config.yaml
num_hidden_layers: 18
hidden_size: 96
num_attention_heads: 4
num_key_value_heads: 4
head_dim: 32
intermediate_size: 256
vocab_size: 4096
hidden_act: "geglu"
norm: "layernorm"
norm_place: "peri"
norm_eps: 1e-05
positions: "rope"
rope_theta: 10000.0
rope_fraction: 1.0
qk_norm: false
attn_scale: 0.177
bias: "none"
tie_word_embeddings: false
parallel_block: false
extras: ["capped logits"]
init: "uniform"
init_std_qkv: 0.0661
init_std_o: 0.00955
init_std_up: 0.0661
init_std_down: 0.00675
init_out_by_depth: true
optimizer: "adam_variant"
learning_rate: 0.0019
beta1: 0.9
weight_decay: 0.051
lr_head: 0.00583
max_grad_norm: 1.0
warmup_steps: 358
schedule: "wsd"
decay_fraction: 1.0
decay_shape: "sqrt"
final_lr_fraction: 0.1
batch_tokens: 8192
max_seq_len: 256
doc_mask: false
train_tokens: 93270000
max_steps: 11386
dataset: "wikipedia_en"
Each number is 500 + 25 x the weight over its row's rms, rounded and kept within 0 to 999. Layers, rows and columns count from 0. Numbers have three digits each. The size before them is the row's rms in percent of the matrix's.

# layer 11 attention output (transposed), 128x96, rms 0.0684, rows 77-117, columns 0-95
108:464492469515513530499447450531514500529473475506469488511502479511465500501507479543500457465563469494506484478526511492522504511489471488486498481482488454529500484448536527517565510502522495473490487504480507512497510498460510491514493523541484569488513491484488494491515500530498506561
107:469526520502491542492459503482503523500522486476493467531468504537527478479553485489493504504461504510489501491478528494507509452475507495474531495500469525496551485511484528517496475519475503461490530512528490535544474529519490541536437498543508508440488489526493488463482490515515479452
114:462545492491513490466521498488488493503577472508547477514506541506518493455515492490479477443511505507496492477499484489500494486505499479514517480447498542455509498457558502481513466491466485482545477498480541502527496504488501510493483538477498488533478487488485516484526552469501496450
101:507556470506503499511475482546500491523488528526491479498519513516497512486486531502466500484499511513459501457501477477519536471493484501518489481459457519486487545490468502469562469511523525441514541481491499477527483467487504551524497488476498544491464493521538500513508482503560465500
113:503537500479459527462481522552532504544496481483462537521490478508497489448486501493524514546513500500534517517467517510546505497510503462480492470523492528490512447500490530503526512502515515463478540508518453499536507509500510496518443450512503498466477500513474500532501476524480456535
104:502527522513506477470478521502446521481493510526507510497508467505462519510504535499536501546492522507479516559479521498470494491509503461503534530497471529511481488552492523495474515492509533481496525444462501509487474471454476487497536474464482529508445492519478486507502541522440503528
093:459548487498483532508450484548538488471468449501465513495527480478509498538479476506487463468530459492506523475529488516516510468476498468479483480479503488499490518485499540529497475494499456450493505533506493469542508484510480513538516526520517527464546493514489518519495495528555510511
107:524522469524506531496479455508542509545549501516485557539465493481520536507497487502485485501463493508523499494483518485534545460495500507500498509523500501485506458485482482503502470499496527486490532508536473482519504511527505558505428465505504493458487496509486498498469446521557486523
114:519540549488496510485462523512509507539458509520506506461517491505461520457504540497519510591484498486479537538490486485499478507497509506499520510490514502502479510498497527478530499517497517491541505488515462479515528495475438449527468503513506459493506528447489505496484449519512483473
103:472533473486479516508472487508553485488523544505506482491498519513546481475505502481484487438476523498475488460519483468508467487519504484492491483465477529456528501471493490444558456502499539487504531520527519499526512499514516527502452492489510498497528491484482504537516508480560498445
107:493502476542467520489471494476507500523488478523507489497480464480508489456497488500504454472518444483496502504513488531526482492488496466495510464464504545516474514478540548466545463471517535461492479512488487492545511497484516502559466582530496524479504482519510507517494496517520504520
102:521521454478480489469468477510480481503506501486527516504538483475481524506468539497549513555467514501507482524529502444497515505497515496478482488513424506503552482505485469530546521502465528477467526491535501496479459465524520496506509475504506498524464490492491526507507483511435489489
117:532500499505497511522503492500490537480504523484540459508511540518487470537519516476515554501503513516478477566528510472431456494525513494499544506478464501465516516534460461474499495512491520488511530486489533514468481496483482512453477502523508493543479514488506494460469504519448521478
107:528498504512472500493521516465494555496505458518511507513495492482547469470520499487492527509553471510534484482448499528512450492489495467503499506481506539467553512474521522523458521502474473510499472548529539541520517506482500476499475502528500505480468457502491522469486519507468453538
111:457509495495496532519494523482493446502513476498494476474512529513524523485490478481453505472485507504521516456486496517552548497504470508457480520517495482523509499484483482526491490514512457467509515499441480476514510537518478519548541511488519482458552507514510551513523494483546468455
118:467484520523524532510503506500530539532505435506526482529513457518510461557485515504488442507473468499470499562496494485475527531502496487496522515520525518512486471459499504491492513515478451506497519477497518516500482520511496487519503482491489520535447465474515513458492470516451505543
111:465502512532486532489500473503529513510443451472459525514483504471506510554517483500506455491535447490530470479528470526483484479505485502491533461491529464532502521502552511501503474485516496522508481508474513515525491511466487507526521550532498501465549468497471518479499497474537514529
095:519478548470510480546503521480534557465521497500462508488501501507503491533541454501522538531546490496526514490476544474473472496479507472498502496472499538468527479516490517546450475475466477508473531525525471518521484478530488482474502488482490513496518501485466477461485543501478493515
092:492484523506503483491522463465456484482517497462527497518474510504525509515550438487502480507501573501515477552450488522489501484503484484507467509436536513514483481483499499523522471460477491509504449488513534487492492510541483483464545499510511502520530502520468471505513526493492535527
093:459491497486492475479508497523502526487523475481500505480481504481503519454484540512491527554478539524488494556472487450490466510534511474530489516533512461557477532516504546492518565502520505521502532504518514515494512498506512452478531478519508485508449492496507544460507492482499463504
102:483469509500515522518490495548484540530525503454485509524520488488543503477476503483506509476464501505487530472518529485490513538518534516527496460487504506524503488489496539474503522497469421494516502490484462496499486490557506533515538531533510484495436517556554521487500492494504528499
092:470512539511488516446510519526497515532498465521515527545540505552556537540506511537529499519458516496474480513487467498478527490501527489498510525490539489508532513477474517462508487511506558478491485459479484476488490498506547484499499484528474513484477497470477466514506478482511439498
101:498509464509502487488503485475515466485489481495476556498557505475507502448502477520452451471468503480503528484502489501527556519509508511492491497484530496485495498465557501480516522478504485472484510486512472474565481479471439522503495517444494502500497493529521542496484523494545511478
111:535545510497540482522520499435506521496478434505541463524515506488497495475507458488478469499515500520491500467490502535468514504509493485491545504519479518526483505519502476517517526504482564482463467488493478465482518558511489528526470495498502509499520510564491456483520468494518475498
095:489495526525508542489493529522451524517528486471500482516495478485498507539477545470523574559474524502457495545503528500442477519509506512542496514474495541483512493505472498486468532475496477515497503461486499493477514511543500510451535493506491473510487489524501471482467509488484486539
092:530493507493491466468509477511465525490482527497532533471487494474493487534516512494500561560531530495502498584493511479461485519470504473488461511501522502504504518482493513475513549491527492483467480521509534516474506480468528481464524450528491492499473492480511526495476501514449462488
100:492517452502522519499498480468488511516511465486497502522490518451496522451482506495495556569447518506516526513505504466511489494481498511492496552491530461523529515506475531520522555489517490496501498489525499502522539498511470496488515481467497424490498473499528514455516489447498470491
108:499480506473540504513452484467507494507516505463497500517483521469493483483466496470500480491502472516486503490482540556578500436537508513474500535492505516493518484481521487468493509538471487526490492509495503548551538497499486518499480532510524467497505496537548490508504489548529550515
095:549494526499493468491467488507483528496465512492516512483523468468515493491519516520523537552494543502491500563518492465436505556513523472539469502528520489495493511493500500429503557469511471487481501488523486473484494500491497474482534467523492528524464484487503507501495508499454492485
102:416513493490454531483506499530533515523518500489500523452492505541519529527473528476513503479509459501532473496522456484527470494467499483495478477544469494502497460482471499562523504496514511471491531496482514503491498500499519485539530504521523537496538522503454528472528489492481488531
101:561492505492507473465508478516487515501493488517500524524521483479491496499520497511463517543473544460474511546499507500487520539497505486493467489448531488479526516486530529437476560472541475501489496512499492509525497487499479489443496489483464482533464474473513524514465548503493480470
094:518469494479522445496511483495468547478486497505495505500516492464495493510526522487504559578490538485481526574488513506476504528497506515515508517516514522492494529514522505450499512495503482504477481487550483520498493474501503474459543480501502502497442494491546463473476503533467501469
101:550463534500492475519517534486506504516480519499486515519492461472513490456472527519508527552500518511481525542493522511464525514561536490476486548463532490497491485505528529443482564503483511505474502501509469482536502506500511498497540489506509530505441514506489524471468525511484491520
096:505503491449523473469493480497513531446515492462515513533490515451497515467532478484468499522495516509448517513490534497526529469517495530460505508514514512497506526499558524445532560520505479526453478514513519536517491499488512496511503500462513469502478490487537493467481520504538480462
089:525494515487494463481514469507498529477470495517535528495501498457495492505529491495487547554499546489469509560503519508461476489486493490543526514496518520481513528507494499430490540474526465493501479503527500521519494462503490503423506497502470471530473490484506512474484538485459532479
094:498506528508533515492526526504492472476523511495519471516534487554419518512488483507498461470530467497512475479516513528496489522522509517460528530492509520455485475526501493550497465534497523514478466512470533496477526508498489491516445532452508491480507520529504491506459469525518488453
100:476508474545509534502494497494491452529539501523481516508519501510513503488495492515472459483494522478513467484528468426494538517513490491483460494462494440468515480479487493492496512468518465494479557537461516453530481493501457492512508520486467504527519480509470546510472524482526490495
098:452493479467511478533531540472500532511491472524499473492498491512509518514494526461469565550440503483535481521485508507543464538459497519477497523542480525527490506526476491542486542501527492494477459491531498531513533507500482470486522498466503472507507498522479503490522493466517469481
105:547517449489495458464521447447481501461464476471499526505501500448483491452503474472470499545504500497514538526498511514498514529492494493503502508530518524521515545501538529466536511506470511480472446502517492516532496505477501531515511478499493455475456487499543515490501513494505507472
099:547505549537491508502472484504503473519479547505505519488494510482540488522484506509535515521529512487495512563516478527447479503508527485544499484450504505499493479517472447478474492502521492496552513492517495486497497455520501512446504493557517515530476523502490485495500497535456554519
097:495503514527552537505490472515465507523510537463514496506505509505491489523481458531515471457547488531516504491520496529466471494517504481515510519454518494480484490557478444502522499531464505532483504517486519517479539507505530496482457511510545487493487528527494494492493456566524455517
# layer 11 attention value, 128x96, rms 0.086, rows 78-117, columns 0-95
112:504488484478491465535543542502517473531503548513494510492514522487460495493484521515509467507518529436492501490488513513533502455509476513485467515498478490520484496485548531488511474494502495479454439469490490489430502493493494494473532512494526496522514499447458529530549501514524486526
110:525492504515509517486492506482530505529449513520462462477498487513483534510497503484542502470483483514502515484511522515540447538524486445527513473523505452492488469504508509505529550506478491492467524476459495504442509518553498498507472488538534538498510520498488454499491486446492539506
106:486444549529478503486533525481519470483535455492485490534518467481490547480530506494504463503495494474527516518495486510521471532533535524472496463534532493519475517490562491511482532483493486490499468473514480498491506523495484475506499523540493460455507516450528530534515505459479506478
114:480454522512502510504526469474478465470511544537519464491505491490501521500490516545518459465496504479491515498504493497526511483477477531498503527496501523565523520469545493484486511498535514521484455506477524504502473462493526506497546548485461504519523507480475523470521458469563483462
099:482479506461524489512479490526546497550514505459474459527481488481534523477493486489466515513490504531498549512488492528508485500477519524491510513556537489501525509447511449503476539485510530518522439529499517519482495518556555497482510502502520535535523504491491521530472478489479505508
096:497469473522525497486515545456477505515526487519487542505506499535503467494527485508475520487474520447477519471484505486516578477528469495489484507523502496521530523497500430483501523544474520505546495499530492477521514522500518491488482523488454487482483546468547526488533487505475475486
111:478496494471464491495519533512478462470465530483489469500474530516471523482468501508502474492560550454494503485526507473506500468499520526516501519483484502539494534536542513482480495496510502510515466466469471505491478488452473494501572533516443481507530504482490503536520494506523490458
108:501510483491550499469540442477480484470522518528545502533470516461542523512514503508493501491509503493478528507486485516473516495502487470460485510488471534499482546480541471466463550501470454490478515499500544560481472496522476523461511508532501538500513521497507524489513485477499482533
107:495472521508515476471532551476458499518485450511497457488492504504463539507464530519529481499497497448535504517538495510531521532532460490525515442492500493497475493484510566526476530522472483465473430497468482510505497532492510494518505500510512461504478518511502519497513505499532521496
107:484485504463519497479534537485508538484497498500492504486570553496504499499511491555534517458471504471483530494490486512479530504525498475458489521517534457539511489453500460524486504566481492544518512463499510522493495527520497531463478463504511473515472521493534460503499486480511507491
104:493495502482472512532514493512487480493505473546484453512497468531488481507508501466454470493535498507515536461481484531528465482516502493503478550553529492488474506533528534474494517501531470528530493546492510502482526479455506462488517479507507525459515497524446549511504506453537497481
109:500518527517491475467501550528475515520520471525528515512457478491513484495491522491465497501469534494482508519501506507509505510491524462512480477521527467482510502492500577515508482471475486542481466542484464520481537522552514481501483482477560502488517472505479481544533541454485484535
103:469500455506516544552472501472492480517497532521513517493521531501470516513492482564549513491487533476474476488509500493530506477497476467481496517510487496531495481483484498456541503508504525486489580487479476501456503521538496515529486538469533503481520479480533480503543480489545512494
100:504487513499500470518518477524513464494496479520486544461521473480480491524557544505484473489515500506533501497507529456536480499488501464515515461457496513472471514488480442521526526486532506507529491463586513492483496511491531497461486524488481523514492548486515520500536529531521492488
107:521509480466494496498495572512460503518473531478465519520528511500492521478504495482494525496526443516482504493470513479483521527500498503471492525517507479495534550516483492504532444460519540528463500534470491513474441460488468501457501511484530513485521520524472509525491473484466480467
114:537474465486507486499516509460489521512552477458530539472543505488472422506526512498517547500509529445473481489511492505468520494509495494511512549512522489519512497489495483507503487532495528521525553478517506509533486493537485524505489488472487504528471525508561465473512493523464507517
098:457515463529499515513503493512479508535514551503491503463493485513485497499505506522473483493430542511461451512494512518500524468511497528502482505502437492506525483520509525458490559497534509436504512531454519486472485490480503514531490521483496505536477465467508513486541479532528497511
095:515528474483475489477508497524535532528508533501471465475535509490491476506454514471499508493522462530516520469543503483487455469488486523566498470501472528458533499534531500540452522529452512492520530484465484478472522515504531499511474510526504472524515477489498467495478497466490480519
088:511480519514511511491484495476480536504482543522510507522495498505488468520490465492519509515492454482529489503560491509479475478540512477507435496462476543473495525474483507514473452496505487539506439447525439502517506495518526507503487521463468481492529531482469480525476473494493534497
100:532564521479473471523472462497522474498491496494477520507477472554459489512505516523503502501512480490491483524489508516538504518491479529527513505493479499457515488503515491533473496501514547514505515493527530487572464527473500480474479458439508524522516532458468483510480490544459491494
092:542440484501526521506498481465503523486487504495524492469488478458468535484511461469488508527557536502511504517540488463465526452516530506494532488508481486500497470472500521524490501503519460488496477498538542504539528479513440493502483498472490467543505525479517541491475494521531529497
097:464517536512512521493481520502541483495497499499493467537458481564487543512522494483509489497503527498522503496537511489533476517480481504521515506496467543528526499505454524504469501483482521489491534534435475529474485492522504472513454482577482544470505534497477469518512511485480502518
102:481451515456485499456503484544489492505508514507448530530517504540507540505473488468517535508478540533466496498528506484480506487492526458498524496469543450481495504479509485514498440488505502474552494493502541485477473468490521489489487521511468500489518488484522555482513539472478529522
094:550507468464504469521508445515513473486477506540506541461506500519494510514538477493494448523542485505518514500474471493476482490468524507502508510522498480506487504492491511514531488512536518528490486534568539501534495477449522500482507465480453498527512475488467541481515494541456511482
093:507423501515505535485508551452501500501566471510494515505477487503510512463509500519501544497473495472537513479480465485473505499512510516512438490503458491512470491509446483528506508505466482532538480480528479552492516546532504485477484508507519516510487482476491498469488496497530534525
101:503486548462537508477532523500530530473466506526463528474490523527534500557528479477489468492541484534500502530500500486453455496512517488550498489476485536477472530453488489498472472494478523523495480487534495527471515461502519491494496525491489553511507517524462492515461512521513526504
100:493551498563469488523497492542520489520470498531506493489464481556546531507498519494490483464513463517486514470516524506466515514500505448531511474516459512471473517519509495512497504474508508514544544512525481467435465516506513493531537486515533540515497506491453508495502490496499469505
089:498492487504509509482548507491506505527576462486504537542482501532507494485495487465489544531477507485516523529503473504499477524460483497475461475470476503500525450533471529535472456484502530520500486499491532561532495516485484485475438474468509507483518503486490476485490483522496541500
096:503454515488544489531496485501475480470487520504527445517522484489494449487518502525529499517484520509543532507456516502488525473529506483486495493483538510522501523548554502456479484553494484536519472513510469506492499545502503525494477497474511501515479507473574512535472496507496481458
095:471499481517481542511479551476489486511524466507484514479471533522506498491532488445459506507488495510546465509504471482479463504471468513532502533522439545495493495492466514558518511461505488489484506490496507541519479506521501514500487461528481505488508529525448546495528472482473501534
098:535538510559515509476508542482479494525497472489513525534448509532488535512483455483516483514525500520500497552512489493479489495494492510503472506500471475517484483482463487549478550452459524527495506503479499508484484497505501491430482498530510508517532519470438520480533491472494493525
094:530545488488484515456472467510466515525493489507506503551491500548500529507537485495479482505500467460500487507483501484492479495468485477494502453526437500502507505506434499537499469480499487479534520496515515564471490468521444492519465485484512491492514483485458457533513503475488524523
102:497496518557520511521516522481464480524464501523473517481482523551494506480485526473516499493498488509497515492496501534482508485472510492529487505486447502490495504474424504561472460495477513469508490470485455490446505514514473489491473509544492536517523531555451508518522490493502525525
094:475497460522504520527505550466505472504494476500466522506467523518480529501495493485486500541496496496547467514483463466489468483490483471465496488464505508524506479488438528533479480474491526536479533489474490485488484520493479465483518465491486538480510471549438515475466469475532478519
091:513480519478514489482481495466531511512442498507474523500492490475524495448500485481522494507483536437451514499463472530493519543526479494480529503520484483485509516451515473463512533512482474482511525497507476500499485507505509533549512488527468480527484514453515479483558525534518475547
097:507496471446466488495471507511543530471493466484493477452467530495464464533522473481508482508467492494524542474484500532527465522459495496516504558509516548519507534533499494504503482465508510508486460489539506558546496497513498509498450486504498528475476477514491498532530482498498498474
098:522470540543534548498511463546477510455461526486491504511490520494513463476475511485520465482545498494519512528477467493445504507514499503490501481452502489498505560475533523491497463474519520474539503489472507484488505462531542530486504505504479494471499504465545521486503520512453490483
104:476462557519521510517522566527512470509551478520472488550476492544495503508514526519510511507522498498477479508523469500507518543507503482518495486475502508476471457477439493525471499483471499498524531481488478500443508466527506476456514511505480549509517501538465469480504508478499516504
085:443502423498482497496474511515517521508504497481528486488494514515465530527528490526488504512474494501524508510487527446528501521494511501496460495540510492498496499537521543466497504471511495548467536555500547508507512530462509480492521463479526490482516460459474531531500503476540476527
101:527461502452470464494497489473558532495522489528525537431504507523506528482497488513491521519463504472477480480492535501514511497541468474471470488546488468463487510458528507466457534498497456507516500474528533469487499529481509508525501474481500489507511479475535499510510492463469508526
# layer 11 attention query, 128x96, rms 0.0957, rows 96-127, columns 0-95
075:474495532472493491551526521524485482471473484481479492460503486479492525508535489475487488513519507515465557485474523500471497518520499461536515519562473498477502557496500531545508517488482508471461496563513496516467491468490471478494540488531476512489476510538460488493476486518508480468
082:487456530521444520487519557484468512490491479487486503490527489485485486510548515484509487514505485531450538473500528510495473514532488463540497517453493507487508521472522512516530486540510473447511515519495460480522455511509483480498519513533512499446508542489478490463525466480493476464
084:486495458532455503449490476474508475531499491502505525528420496519502481554468495473512519526498513471485462505521487493510505496477502492491518450483508474564474511502469477496491497496508549507469515492468531495493526498469479477501491513519456513506521522534487547496495471488526555506
089:493510490531486539496500505478493482459483497515462527538516510480559516518514483523459470510522497461540498532449468553460470484488481494489504466497508481519485511530463495512506523463512555469466511500523520493515495532518477526520489515506484480479493475495482496515479443494437504525
084:537522524424518454526500516532493509495470520511520469494493490521469467484477531474554461476520520517475488485519531511553512486525503500508470520507535545496506522539452517498528506427531466483499484516497486517519502485511481483521514498466495497498465520506504489492501529478518465478
090:527487497491508468525493474466511495508474536465469549506516479475472479479529495524501537479517502516484529508541469523478500491517461476501442469564532481516469533498526491494534448520490532488469475469504470448476538537492529531514506512510505475513492501514543491518487507506524504496
115:529497472583501526467505491497487502515491496504519529507470495458487495540488486530476478478431459477488497509536506512446499505481496473526494448521486449534518477518518493501472494535517496506474499500508515478498512522520502530502470493483540496550559475505468522508510477510512522519
095:528496481501503502450525510511543489517526502502521532528495481492488487530529497475463495502474455494491463521480472493442479476473516510484526492498539482553510479508522494524494509494543485451487489530482503508504520522487512537478464491504535472501582461498467489531472487481522544519
081:484482511507513441465460488501506495454505514466477490496483533538513490478502496467536511547553529494497533502503516515477501486502518514493529496503490531496507545502498475469518505495517512488494524493459473548499512491466515448475503509521478492454466553495510438515543480498532484542
100:520473485517540492464485521470521500463500509500477488566480497497472488475502471536460462488491468515531511508527482517472491500473520535480508552499501470485547507505518499519468510484501533509481444497523461559510497503489469495506480512496507520455541462504535493528488519483494526553
097:480483474535479520493547458462508539476515505490489512486500502465516489515515456531552519539470504499507497475499562488496507528532477504479506498504552433532499519510534501453496497538548516500490513507501489512522511517487544491538482465498499451493486509532471530491497487500475516470
099:514488489476504487531503521478499524497492472481493503510511537527496468476462498497479481500464460480527497490516511524500495530427524543502529468471515515481588498537537545490495506492507476503502453522515490498528524505494456518514482482459529510474498470527533517514514530496500456467
083:496529522546474527526534494517485475515525525504500545458517488476527489522498519508506519481514539503478510523476475501513472506509491445492467449474485474517467522489480501496512484467438509495504525472490566491491483525508545503534555494487504515504480518504471502442478500454490522493
087:505490490503503450476508524528506509511553533471550491513460535467450460530498504527505467472464488474514522495534528497505503501524486573475518517469544525482514486463476493495494524513538492477497503463510483529517509518469527481493486495505507541519484513444498488462499503512469480517
094:549522507452463513511534512471511495531494482530479472545465508517485474515438497491496518475481516511495491495513463514506460482449559516496505486487485540477554507508496540543502495510495482496536498516531513490510494497526478489452483516478536503538486490484538499490498520443492489468
088:469502501503475528535502476501499488535491523531484505448511464509534489523518517569499491450493490517510522469543558504483501477513465558513500501503470478453499482508478505472517492521489452503474483495533510462481521486483490478561511492508500480522494506502496517504529490523471513438
077:510522504477522469482515516561481491508526488487470493505494455489480517511513472517487529508485465500494467520498512474524525536462492530486472507534526510501494475502514508463487483527458509542500469507487457490437501512504548499493516501463509530570550467514484527491512530463469526517
079:481459544468537486532470487543515531511511494462505497446538480495465502508483548507515477474507453521477506479520536521482497527493507475501463466545470521487517497525521549503496514466495495503506462496515483481470491511511514474487493540516492529496526501506470480485512559454499459483
075:519484468522449551519531532486521503472487521501522467495463518502523546483518436517489494481519486453536477489485489506510481502463542451461500491506489516474490511476522506516539499500496507479503550512466493480527499489512504520453512523423539474516503512522527502499498496530490493503
106:458493529547475532507520510538476448491474498472475512513526478502483477518479503542510529495521450500492540501558516503516491484501481463514501484498458486521530499495538549518548518501519517464525485516489512496496438537493534501471477515508525524490516511472519473518459468496489468508
092:467543495510439500454488476559489478522492514483472539501477479541546520512487521507517511516450510532469543460488501493503506475484525495482536482515485512536497504501467448514524488473510466451483514464526491510514496484504529501523465519509517532462512500500465505496486512493550512486
100:471518532493449499491547534511485484556459477456472514455496510510505515503526525520526536488468535518513494491504514479506506468478490501537520529507477491488491456482497470523547503497459456472527542461521519500491511497532539481462489491523505521521530496475457519495491493471494470471
077:487506493479515452482464523490492507481554531476486521475538512509509482468546509493486479518554519536445483504462502529508523503524495517483462527468502476526464536483551496511518506510556490497511509490478481483456525479486522476525499533515524487476461531446525484513522484504505508498
098:486499525489480459490469464520471523472515518518490528494530527514542530467526527469543508526535504528484491503481491479500517522509507465515504509468484535511471522503452488533526532508520528474500533504502501532497488457465504453497537489504484515438435541478525486486471480522507486507
097:578537450467503521541519520504533480493484512515444520499507439519519474509504508486504484519505484521493487482501471532500505485502501468506476490526485490531472517473548491527476485451511492446474516490497474458478511535470496528513496569511492532506495499478507504482503488462506506493
106:475520492504483541500533521474474493500475453492523472532476540502510502500476522467472537508446525475496537503500493525507492492476535476510505457485504508508557530492500514510545525503457486482498460516531536487545456476518511528502485485462521437474467491496513523514515540495490491489
091:479514549516516494507479508497471506487481503473525463480466502504490457487490503517538511474490519511468523482539572498528455533510493529521458534465511501494518462469516500481482508506557491484525533503510511537533516510526503493543479482522488494523456495447502529461516518517486462515
077:496535463491465501538528486531509485538483527520482540550518499492529507500497504531464514472466476507511515548504448466507516482493490492544528510517451491513532513501499488489532502490440478501482514502466519444461543534477481490481519476486549480512522505499497500494536525478497509473
098:490532528510516508476521530530509528514483511550485534464489541521494538557493543505500498502454483515522512548461455480504529492509530516525524488504454497455516487483464463511501518475472492522534514467478510535491472494545484487478505474509509498459498503510475482456522512477460497484
099:465493531485530484447480497539497534490519512473547512542520513520516520491508507473500496526533529480472502540495472505493465522512526508500549511456466508509475484507483501524521549488446491481489472522476485572545497461493490509493540518502527495496486513488499469484503531473513471541
106:487507537528491498497515495499454512532497488499544517503487536506549505508505545470463538508465525516521463513459509512533471487476561480498545481468474496521551495485475477483503499487483477510508484517473555519519518488550509521490475496479554507466496480527474507460511529477505502514
101:488501462521443525491532490501561554522526485498490474541524487463488539498517474536505487483480487532543491485490479514553464536490495475457511471473511483538527487476477518493531475478522501463479467504527504492519482484476502511531518491485489527478509449501496485481495491476485454481
# layer 11 attention key, 128x96, rms 0.0953, rows 96-127, columns 0-95
073:517516501516540538547526496499475459499534455465529455503516485457505550524486514460556493493452519522465529463488528483523521507502494496497491478482488488485515542516507538506522488495494484492493518514507516516490456492507504458498539477496509454515489527467455509501459533476524516478
082:498535537458467525488517523514497461507489476501508501475473493503527521501499479452525509518440452500566497507515517504507506462527508510529513520532518464515518516528501532500516494530481548449531520551516463522495476499496505471517561464492494475507505514486519492527520482496479525476
079:452473495486527490503523513460482464468512542526494495505535479488485516468513541505528483503462528485449517470472499524504473497493531496517468510500544494463502526489526503526509465511527543519460486478454483501475530529503535477506523522496473451483460498541524460506486540502522521497
107:566523531495482526492472436497526471475513490522501495501532496530508438535479476470488500539500459473500479520475491525487497467526443492478498511518495505507455523481523487491513487508527561481557554502483526480510504496500497485531520525482486505488455521498515494524501502492482481482
103:458484481495495469507485529477494529474540508502505492486512539455507529461526503488476501461536531516512535514527520471492528493504519553516534531497480503486529525527442479487470480513509439485526485488531550532516459506533492483499452489513513532476483499508503507509462527491497540493
096:471493460486465535513539488455497548513497472509516516485536523488524486525507507492487511523501511445534488527508450481536515473484475510531528500513484482541474528490501503496497433522470435465492480505528534483503479452495506492524543512491488529472487508501508529491539482512480498523
101:517510513527489493508505512508488473516475481556491504471508497468509534497464518560478492517493500507488501534507503539480459538530471469483485491464449469467521486494525473505514551491493549534491467471474485508524465497525461509468501493537487510564515493488517497484524515530491485448
096:482508512510538490471534473492477470501488507522535503474530489508511540484489534533496536527463477509479482534515488542467507504487496437462459493503483482481487543514501524533503543467484504513496467473502459464506520521543481520510527536526486470541528487484538500478513539530529511488
097:473494464510488550496501509500490515500489472470503471533476493494484458496530481476479485498513524496522562481523502537508482456487525532504571512514528514534518484501480545490540479485494455473453497508520469519547536469471479512523517486487463493460491518479471509479515462506495479516
094:551478480511476515486482448475532468477534508547509482519516499470502487502478499478501458503547483514516486500472470535520500492489503507514505539511513502523472505527548520503479489447453482499503498492438475511517513531494517503542507545474498508494522492540504473520541568476514488501
091:449516491524522539514513438458501493491488534499494492549497542453485541527525472474457464515490494511504557510459524489523452510482475508493494515519502495551529495472479488523489489497488532493481493516481489500551532484529540506473516493516510489487524475505503492466463472516480521510
093:467484506487504481522523484475480531491524460442476513499519493449505523523497478561514486477499478498488514518477496514543508501520493489504471471448532503496491500509540549498476474496490510510501455479480476542492513526507521542500550541522520469477487465498547452485472513463490479497
076:492512567516511502510454530477486528507476548517505515475465508548492477519497495498519516527502512488495498523534488527469516527522489538513515501568502468469483467486477490492513568534495543520472551510499536497487460515510489481498496505494527512548522535476477491501531471514510505496
096:504454488509494500486465515504488535506507530490505505504459532532504460481512470522487496491481492555465497524494475476495473496543476533457482543496538517523528503476511498471480519500544550538480480506472461541503473504478469491468504495497452516431507494509488506505454488483521526511
095:495482537464541466494492480526502503515486470505475517441507499513521512489472509534527535464475479541485433474505522495535563510532499481467503530495482466462483475511547505510535513505511506533512522491502498521446490482461529500499517521524478488511497498463536457489517515489514504508
093:512494485504487521525513524505492483475492556476501525510473544515479522490485518490497491491518564499483523489527476436500462505507497560481521536473516517460493512481464505516460480492546529519513542469469490527477513499501510464487499499490466539527477492533515526488447496507486449517
083:481508492517464464440499520487511482524453495495531505471478519546496504519504516489498523527512460489525543507502505464552498521457496523482523518502468497507508513492475527496490503503518496475498448510540493487483476463523461548512481498493525518474480488538465530491472546457504480559
092:515513473503490476456468480534487509508484513463530501526498526503475525529479498507518529499518455509531502491536511484532473511507476502491510503550495495525537483508460532515461551497510488500503477510542498453506492498451463515481538487533502503529525517471457525511435483456458488521
092:538534504514478484543497431522509468475511482500506522501519500533518473506486532488498517510488464503504441495512477514501527457481476478487455483508553491524489534509520534495504518514520553455521529525509501468472495526434530485490528488484477453513480502515533488519533494512492494487
102:513470470533498486489489504502485443532508483503532499550462501478472488487465457524492516534514460496526536511515497514486518460482467490497522493540446517536525494495502556493490558498486505496461476531488491503488501513536459486477496479490509484547541502515447505511538478502482484494
083:495506479481534510570503449520503506478483496460466494489519496536459474483504492473530495486460480533525509464484497479494536492493516479454510524471528479502502546485522525487520463519508512526495497521517503507514521508454528469507573510484550449511460522493512489494498521480511483518
095:486500527501493512515552489524523513485517502457481523501478486465517505535518528488531485546464461547522505511512493531538455503505481533468442527499533499549463503485529519531473485504469533466490480499529492486476554500491540473475470513546465485483488509526495491516489504505498516513
112:489493464477483526518516516468496521518493539505494481493506469495482506514525513496508471531490544513535559500566482492473506451504456488548510500553509457523523497483463488493468524495517455471474504505509519502529485492503490493519477480507447481485511503520509568470464466494502525498
109:464504465512504495553497464521519534524510466441525493499525469499495502535525530486519485517468526476479549505545480503513492469484475475527517472527545461556514510504471539521518502504514462478479499546545472464522501513487521482505502477480515515488510479492495528483499462521481520482
098:519498457496483504494504425483563458492483489524533532483507496515541516495504508501507485507518483441549487504435435471469503515517509498485463518519514488527456508497496482510481477507469490504534512484499519437489511498483545475503520524489509485497479499479471523522499490512517505475
099:481504508471503525508503500486480548484505469470515519486504502445503545498497516528500515521467451537518513471524564516487468488489509468483517453496500481484505493459533532534500542492521505501509442512512461527506492516498460502500521509515518484495481504483549450472518548492462478473
098:458485493504512546513518547464458515517504488481500516474515529486482502510500445507474488482494531514488519511494518496474448557513502525503491533490515509514527537495489493461473498484517506533492455504485515552518487478532491528480496472507464460448472521509529488489441454482495484529
089:501513518522497455483475513520545501499503544502496484535491449506518523474492487522567488490462466507476508495497476486488550474511467497513515498482509458456512464512503537482464512533514506514485532516493495472487497490509546431526506521498522500559494506492523481479555532481486511497
090:522478517487500466523457515506491490524462526523476491516465503521494472516460534488500551452487498492451486496492509470496487491496499519533530499532461502492531452509469520495498536514491458534503514471508483486489489532492461526553535470520532514481527537462492470477515518533502456466
101:528488527493493515493487509525471474567538458470534487499491469455531463501490523492481490485519508480496519478515514551481494477515532481530554448496498474483488484473493537516533514468495450504469461547481478489524509528527470508514536500496486503473488526464489485522498487526497490460
095:439510549503494487489492540486471528515498480510491499482497532512471509498476504538524542517486500492463527511551526536490535521531485503508548451533489449494516458505515516491512530495488466544466468509510490472496476525472479492514534490495512477532528535477534476482496475486534494467
104:458449508518517523469510477495501489522481469485483491502501514538534455529493464513497476543468476519487474477456491512479508526522512490478489501510502425498516477519549516537473493504492533529494495488485481474489478513521541460503548508520518507437504470526475456501525499474484514492